{
  "qk_norm": false,
  "attn_scale": 0.0884,
  "init": "uniform",
  "optimizer": "soap_variant",
  "beta1": 0.95,
  "decay_fraction": 0.918
}
Each number is 128 + 24 x the weight over its row's rms, rounded and kept within 0 to 255. Layers, rows and columns count from 0. Numbers have three digits each. The size before them is the row's rms in percent of the matrix's.

# layer 12 MLP up, 1024x256, rms 0.146, rows 240-289, columns 0-63
096:126129096106127142152096143144162147141114150145114138145120162113133140150095130134136117132124110102150166102123110143128146090143116114133132135114096089141172134132101157143172133178162141
097:158131162154091136135112153106109154156133127118126119147144130157113104138146150163100117105103143123069141151110140081135153122135112123124145131143119144128097139155147165141136136076081096
098:119150139135104139120152140141152157122142134134085140092098127101083116135165087141074110138124154132145091067127158125132190139118110142132157168096170102116193151129136108122125142125105102
101:130085101105127161145090077105134108106117139143142120108091162138175121146116125117130138145076203099142155120091121122161146120129138142133118071145156119128109150144081147124153162143131109
095:151116170102104113133134091152095178131132114113110105098142126099161121148121144146094139143103110167138168094140155121129155151129174128099119116090145115136097163142081143124165104174119152
106:145133114132131134122167161139146135163097145124108130160134124098102107155140162147151144097112095103087109151079153169112152085076128137120122134183108100135131173103132087172147139100137155
097:160163111139172118164150147102117151158101110106107128168129151133104135088109146120091148142100099111097109098119139138151115149122120112115156109110103122108122118104089108152153084115111131
100:084129142148156103166152134109141130132092134128161078147173137125121128179121110168148142111128113129121148110114141145176167147133088123106182158115125123152145182107134134128150105120140065
103:147129155144103085125130138089118162115179138176062149088107104152115065088117176130139086103110128157129160172121131107142136086140121109127116119110113133155105096137106160090119123110135077
095:124128077082118127156104099161119137135158149125140116147090095127128129119155136117099097125097135124151113157060140108168115167137112182137151113094114144136156143137086138130181131174153131
097:099134157122114127147147079130107130153103152109110109124107126124136105170150136138119134137132140160115094090120097088142129094151138144093190150117148152126092107104134162140140117106123124
102:142129141159113160134154155116153125131079084160147095142104141114114182125130077148140172115110092111163106102121144101116112148152139100099134130131129115190113110089115156132079121104157154
108:169091100110110138110105185135091122105166149113090122111112147145133150104089147130106093115168092103120109143126147148113118147093130168130110162123138113122112134155109184118120117123106150
100:128147138117088108088120173097122133137129115110153085138165159135104126127127139116118099135115142154142094162106146121122149145134122139159102113071117111156126164107164155149113120106112151
106:153136151108193126178134151145164123136129115139163091111151101103111108145135131110105104106125087124086112144138099170153150105114127140121144122126127150106137173152152141146127118099101088
092:139116115070179127120118147146087163116111154129127164157098146096095146107100166111137108105155135108171105066126083130090083137128087111101155110134138125108095102155160126125092127141120119
103:151111148143128125129126104139097129167124172108111161074090120106103117110138126094128070107091142086148166140126111121087124100147084144118111163140101103091152135139125083165133134133153121
099:113162143072177156129139114169139119110127140157124099073134129087100137126138144141135055075141110134126125124150096118109117161125090139078139115162077149086112112135117140095148106133115134
107:124149131139131111159097100137118148134136096080110165117148162124143108108115135163162106094127106100144091133160131099123132133129129116096155094091123120147148105157156125108202126131166111
089:164135133082118137112124137173167162139123110133140114097105102131135093133114138105101146106092141136147136128159142140167122116113149131139124135126133116109120111091152128132158125126118166
108:138075110138130155112146107129115135151121123139124121129125170098170116121101119139100098141169107132171146133105091113098115146136156166105133112187157114141135111190137143142122134098144133
094:130137121127077139088156175162137127172107135108116135140118146110115121137089088142139088077155144133159150114136176159137147073132137152108145088091134128108126117105116122124116105152121133
103:108088116104107138085178156150122098130104145118135148137129152132091146151088117103118122154085174108107112095120090124142163112099148135099124118146139120131138110154092135170114146139163128
099:152121151117113109149120125120143166190150153166143078103105109112119142160126108147128097125133100145119072147123110121147129159139118086164179067141149119152135129145152172094123124149115154
098:099110123106099125099146186136144138125093127124126152082172133144127139112185135124142106130100113129110116144166130077109108133110150105126115126128106085123123121122119102129118128136102083
105:144135124139093133107099110145168127119184155133118138114172161112154140087106121112137139163137101133084094155118116140148118145095133132105116089164133147143162121111127132154124161142156130
098:141158107118104134130072114126089104133118114131107113177154097150114083090141112161086075144106134161127090129093117129137166142141154106126147155092156140115140178113142116083117134118119080
106:154138139168136148133118151146135166154160103155160150157144145171124127110172141160156164134169117108141150159162103120118134145114115125125123086125131089078169105143082171140170150130131146
091:141124101153127115119145128113086149131136155146153105139140135128082106141099121160153125112121167153128129144161151120114108114121166113109166082114153094114158163108174122169096127132128157
098:091140097175185148129114153108094189142114094107117139122129135103107131139116145114148119124147110122147123106134138130159136099129145145119139088124125163099108126136087079125110148158131111
103:102143089153129137150122125124091148157086114130113148150111111134114067120136141100114101166129119127143112145160153133103100105142115128164140106108151150089110128073126156117103150162190134
101:093160166145166148134141125148124125099095123118154121133126156139107107203098174154151136132113118140106119132097106101141120135102100076122092119152157100132128146128119095113157087102138145
099:137141106136153128109150116130114107128124125122107114149155062132104130115144105154133144114149133111071134109104178124118170092137105155102157092133063117137140097125159145102167140130135145
095:126111165079128081078111154120150151100158177096128132136109137134117168171103160128106129127136116158118144126125121134150095146091126109136100136126124115099090112124124117137130161149117115
099:091148136141158089069129128122104103143157140130106130149132148153167137157099176092129096134149130145163143117136156142116145138104151116126179138108138097030120123110108129142095121077101162
103:126109111143123140120121111070115130141129162106124156125154149110116110108148106100189125154094135103155116210129138111135105109126144129151112178136153049140122103103137156115174124130164115
102:100148125139150157129105140169114111162106098130126125146113151127121095150157126110088179105162151164148144102075146143140145107075110117126131134114162141087109160193079104139117084113133119
103:171142136112143147117105124202110147138112112152135160122126114142079133163137122120153154111133150126127153136138138101098158149149086135165150122091124108127138144132134090135130117197154092
100:085082142088147113138137189103110104130124125106114143133070126139120115134156118101113115127143095126115125103169164135133074084135148093144165125166124119130152124160152138138132157131114167
102:118114112135121123158161146125132135136150136121105161129140107133153122099138157098138116156126155168096113165102172105123133139115176148110140147149152123148137126156097098116139121177132131
098:137143074129125159106158130145142123140107168113098127197132150138133143143148079152116086101126111133129092092095119160106126092127079165108135091139109105106098187104118137157119129074119134
104:138092157132081175102160088135159077115136154113120101144124139095187144165119113109123109118115116109136145128141117119165150134093144123134130133127181126140134088123120159139133098133119113
103:094091144082124175096152096110169094092140130138120114114145128111090144095162083153109084193156095111146111140131129148102109167142120117156096138134100146087100161161127092149162078092123150
102:129109157135075088112141060124126096134116097136088132171135151150126125138137104138150093132094168141101120110112105150159131122117145130183133114113108097081097121151104115133105155127125126
099:123093132102161125112112173126144107134115134151107118101147138141108122138126151108170127129083130136137171166108134157161145142153136098079097089122184099103123157163104128103108140139114106
099:151105154128150179116168128097124110129119141124147116160127158140145134145127138137114150098138140091124158097124111133153118113129150151153119149081115117133152154082109054154090170115084148
110:153138122127103172119143158183106134124108124128149153141051108128113140098153118084112170125106127103100123121108149087109118105118119148145150131135118156148125147149141105107100101127166125
101:114119097117108130176129180129160116173101127130132116105141121140108139113153141118102133132147117159135148155118139087101142124113110118139154138121119113099107112141147120106160116139100162
105:197173095155106136124102130127096135152134146118113114094163102143094102165109087144138136118147110089130121107091115098110140128116144116126124108118104156144116168133135104120087138133114142
106:126096154165109111130132148130150148134161133177126128122135117123105142173181171130144154131144082128102151119112087154157129132080139137164138122094085078093147103189172166108111120153151140
# layer 12 MLP down (transposed), 1024x256, rms 0.144, rows 240-289, columns 0-63
094:140122154120086114118078137080079107119080121127162142134112085115122102102145105114137146146157085162139118080140142122115106127112123126116135094136175122111062140141102128125131109070112121
103:104119132153121159136118144142152113106111133094110134130160120114164178128122135159151129122167137071131131158175117129149090154136147091125116152134166156122122115125123112127145102150112100
101:144075110085140102103102159116096087118151084092121144127122119103137145118134116094140078115160135161170140123149125146159139166170121136132115126163130131159141140071155135146112093151161123
101:112119147087123123150142091112152131130102133172102145112111130133093080129153151095122172116123122163129136141116143112130136113117131139136133142084129136143154135107095125124112093080115125
091:113133094095155107114175127131168127165136073134119099124115096118130144133146141134135121121167154122100147159169112116140120095120055156154163127136157098093136166125107110121127107138110094
111:120156166126078053133121120149110178098114107122142108086141123113134152109138132118135114130174127096101097114103149176143117139099115149134111142153100120146144092105113107145074161109150097
087:090143174127098154120117131143166145146075086171107142111137110137127148158104099166127107139142146129130115121089114167104135130107122139103109131139145165111153148103118068148128151122147102
109:122138136152132073141118112097164130149117101105119167159154102128100101138087104132121123153157118099135165133107117125129072094089086147114154162136127092147134135149144100139114127156174096
103:110130126100183143143128130174173111133105142145114119164159150118107104194134100167106147144102124118067124126132081123140151137143118083138109147141145121102105139141078101130095167130161133
091:084119141185170137177153104124142143103089107112149156146148103110154127129136164114104102171129151128177143134116125127151177105095137122142111141154138158108095075106181121145139138100093131
097:142130125095144115126137109085130099155115128094132156135158091153146129098118103166092131131121114113150101099093118151113138143115166096169140109115095123149143114141098194150131174143149111
101:120128149155105143090136116135169167094141106139127132150112109116137092111127124135129147132133140105139120135095102126167150117123097087180155135139102117151146153109132134155136128175087102
107:138125127117166096159134146119092155151191123100143111113121139096114112132153149140104133114137131110144111145154112144136154074163114129111106116132097158152136118164126147144127147139118113
092:124152149142125112143075105174122134131107129145146125135152157098180118155113119140111139113125088179151101138132149158137137128075133113104100144173148143144135160107079160134121129165095119
104:097114126138115155169117103121120167135095143121116100150140120100085135145144183096134165139149115093133137138153146108181128124145101107143096117166138139119125172115134099169156129192072128
097:135131110102096201098111097142145136113154169097116135136119145122119100138118123130127138137169099127148168162108156097075119098117133152164148106155144127135095138128142116097167083147130135
099:139131140152162095127081109128151137104143138150097125138128149173138137107118153126144092169159101151123108099140135122136135112103135142093137106112124161111143147139166100137137132104124125
098:146114165073126148141145123157162075102144150086119117121133132152136151081153134110167109144120112113141098141177126150115144140132128110203147130181120125127154134144124129137127089117131110
105:111118137079126104114105140127132094141186129124096147162115099103127144124130097131094115141098182141135161114128131156127182117136101187123086135092190102128126142099080144109132124161127138
093:145150128119108102168160111159121139114150177161112118110117124089143148137141139116154156127094101108124136162116129139099120130137140131127128140100180165104119128137091105148096088147117128
102:122116116081129146120118130159174161147127097142149105194121125084091134175082153106099142111072092133101127105142148121123106134118095110127117144144102127130138152139137175133137131147147111
091:130084103126142122122116135136137126124178134135120149099121109106081162117136133140095168139121126132102105138146099164126153129118130146141101126146148082097080124115128111128122121107177163
099:123115141094115092128130115146119151130124157140124174125080064085122154099082092138140124126083118119095138121130136135125120180086120108146145103128106119183124086159170181115163134145153115
104:088091107150154146101125098078110145148145141107094115123156127124114096148104104115135113098114140091171146118160102164137136056118120128146104103143140095132092116146131112103087132111134103
093:130153121151160130133097135130142160108125120139125131091098108081120125106154117083129124140088089119169123131134132127130134145130090153144170131129114091127166156113130096104146143116092101
102:144116162140128144095133153125200116123147146158124134133111125095093168162175134141092150105115119085095133157129133107069165129117136117117100153151150115159109137107111131129091114104136126
094:116094164115132129129167174115153156147135124098151134091099132129114154131139136148137112116156109119081154105141172138101119117138120106132165122179105125118091107102112143118147106100101177
098:130109158151082115107156129108126129103128152126096117118131119144161094105149110179134165139071093091151186135141166119124112139174123155162144113098138139105090143130143067123135133144135123
098:166135106154115154117100084127140101154103136154132103071123080135138120124164148167099114092139133122117131130077129129151114189099158159132128137128116096108106114099141141153142162153165117
104:176158128158116139111109106148116079147126121096132090144124138164143102089121094129086150122141142105089154139115144164145109115083162127159123134132135169141092158133127116106155154139147141
098:137112121126143141146101128133144168128173107080117150156110144096118166158155131138142125154127100090111176100163128118122092092129120131091089087096064085118159122156115133161149121151122184
101:124133169165157139122115109077149154172116110127121159115090132115132132127083093139093155111122122154122160131105074156133082146159114165155094111158138132163155140109112083135172146122160162
101:126136116095179110120148150142101087149155116107133133134098181143110152086162121145101163153077107118125127128158086130100074125134155112122181125141156139132106113131122137090108142115127145
101:136144092108123122166144128110101142171110161107132116166141126145156079112160115158126151140110090118134113153120114126144117130129162136123142116129094155151118084119139117159087132114091133
104:129144100090119101154140111141113135115123167144114145086124114149093108122086131155118084118104165108122099110142102094120125143123100107115101135206066121143096121080182143139183148130148113
112:141106123158131150127119138101114127136135135137118142101114108157168134127107154103141154104138143153142128094175152153114121082138111092148166086133096110130127127115142166152097117147121138
101:089129164156139120076106101175144141111082141138111145158131095121117123137113149165126147162134139130146117123103126132168103127142103182117113124169146139093088132137121105148089128135131155
100:126093139110122134092177149119165106110137135103138127155150128068129150100082106101139100126145084134123153131137124150119126149127111160116137131091127126108078149092149101098127110114094161
102:149151118117099134122118115130137122128128124159114126148175134099152056129088171116121168142102081137131117146122149098113065120128123127134148125152108124102146094142103156129084172120108138
104:113144096107120148106109123126142108106110165124104157159125166127128136117159111096133141112158163093110099119121126096186124153127128130140124109105172139139086076106127125130111089167124164
109:134085103137137158139139155142112138109126143124150129106138108114112143139147108082096175120112146155093132084150155136130127142119106134128130126123078121122102122137088119187109134143117092
105:146102127158160098199127151133119174107104102125141140090130134129097131131173110170147140108101061136141148156116150167132149106135149114114171066104118154152138145146130149119115162087108133
096:117148076169126123068082132129125109130129140131132112153126139135164115115160120111178121142124136141129118178139120134156109104121122155079112143122159088153150130104130137140140132089131119
102:151119172137136143080097152115142126138112173121169106146163100134113062085146149148136128152182107113133128116115129117142169115135100121155166106119160097114129142115153110153163164155120144
091:141096117149123137140091118088140108163143137121122150084129178089156123134113120100134153112136122136119082097105094130131111127139161095156113159150117122126133083141137134152144160158122128
097:101143137108110162142129108107142113128121121155134111069137098145153152171128090109127088117130109168136140160111165127082101125113083074142134128134187126105141155102129132122164107152118133
118:073113152162148082122147097138162159135136105109123132146117132143132111138110150154134112162145148137157156140101150107130102101132099138132173131157137191127094110128119096132108121168111080
102:164126136111167127144150140094144119108145124118131163139139145165126110117083100108152118172133150125175118128152130136167105173121109113071122125116151150109210116123121130161150113104120140
105:102121140129152143103094116160137131129138134114071103151129098115132109090140153118139122166113124119137156120116108114146153138124150127105109159099126113166162121142128117174165164153134157
109:085104109112087153117114117129170161075113138123173136139088110136155095115070117126117119142152123134142113131139100131150127132155148133140108139135124097143154156099128110095109137159118159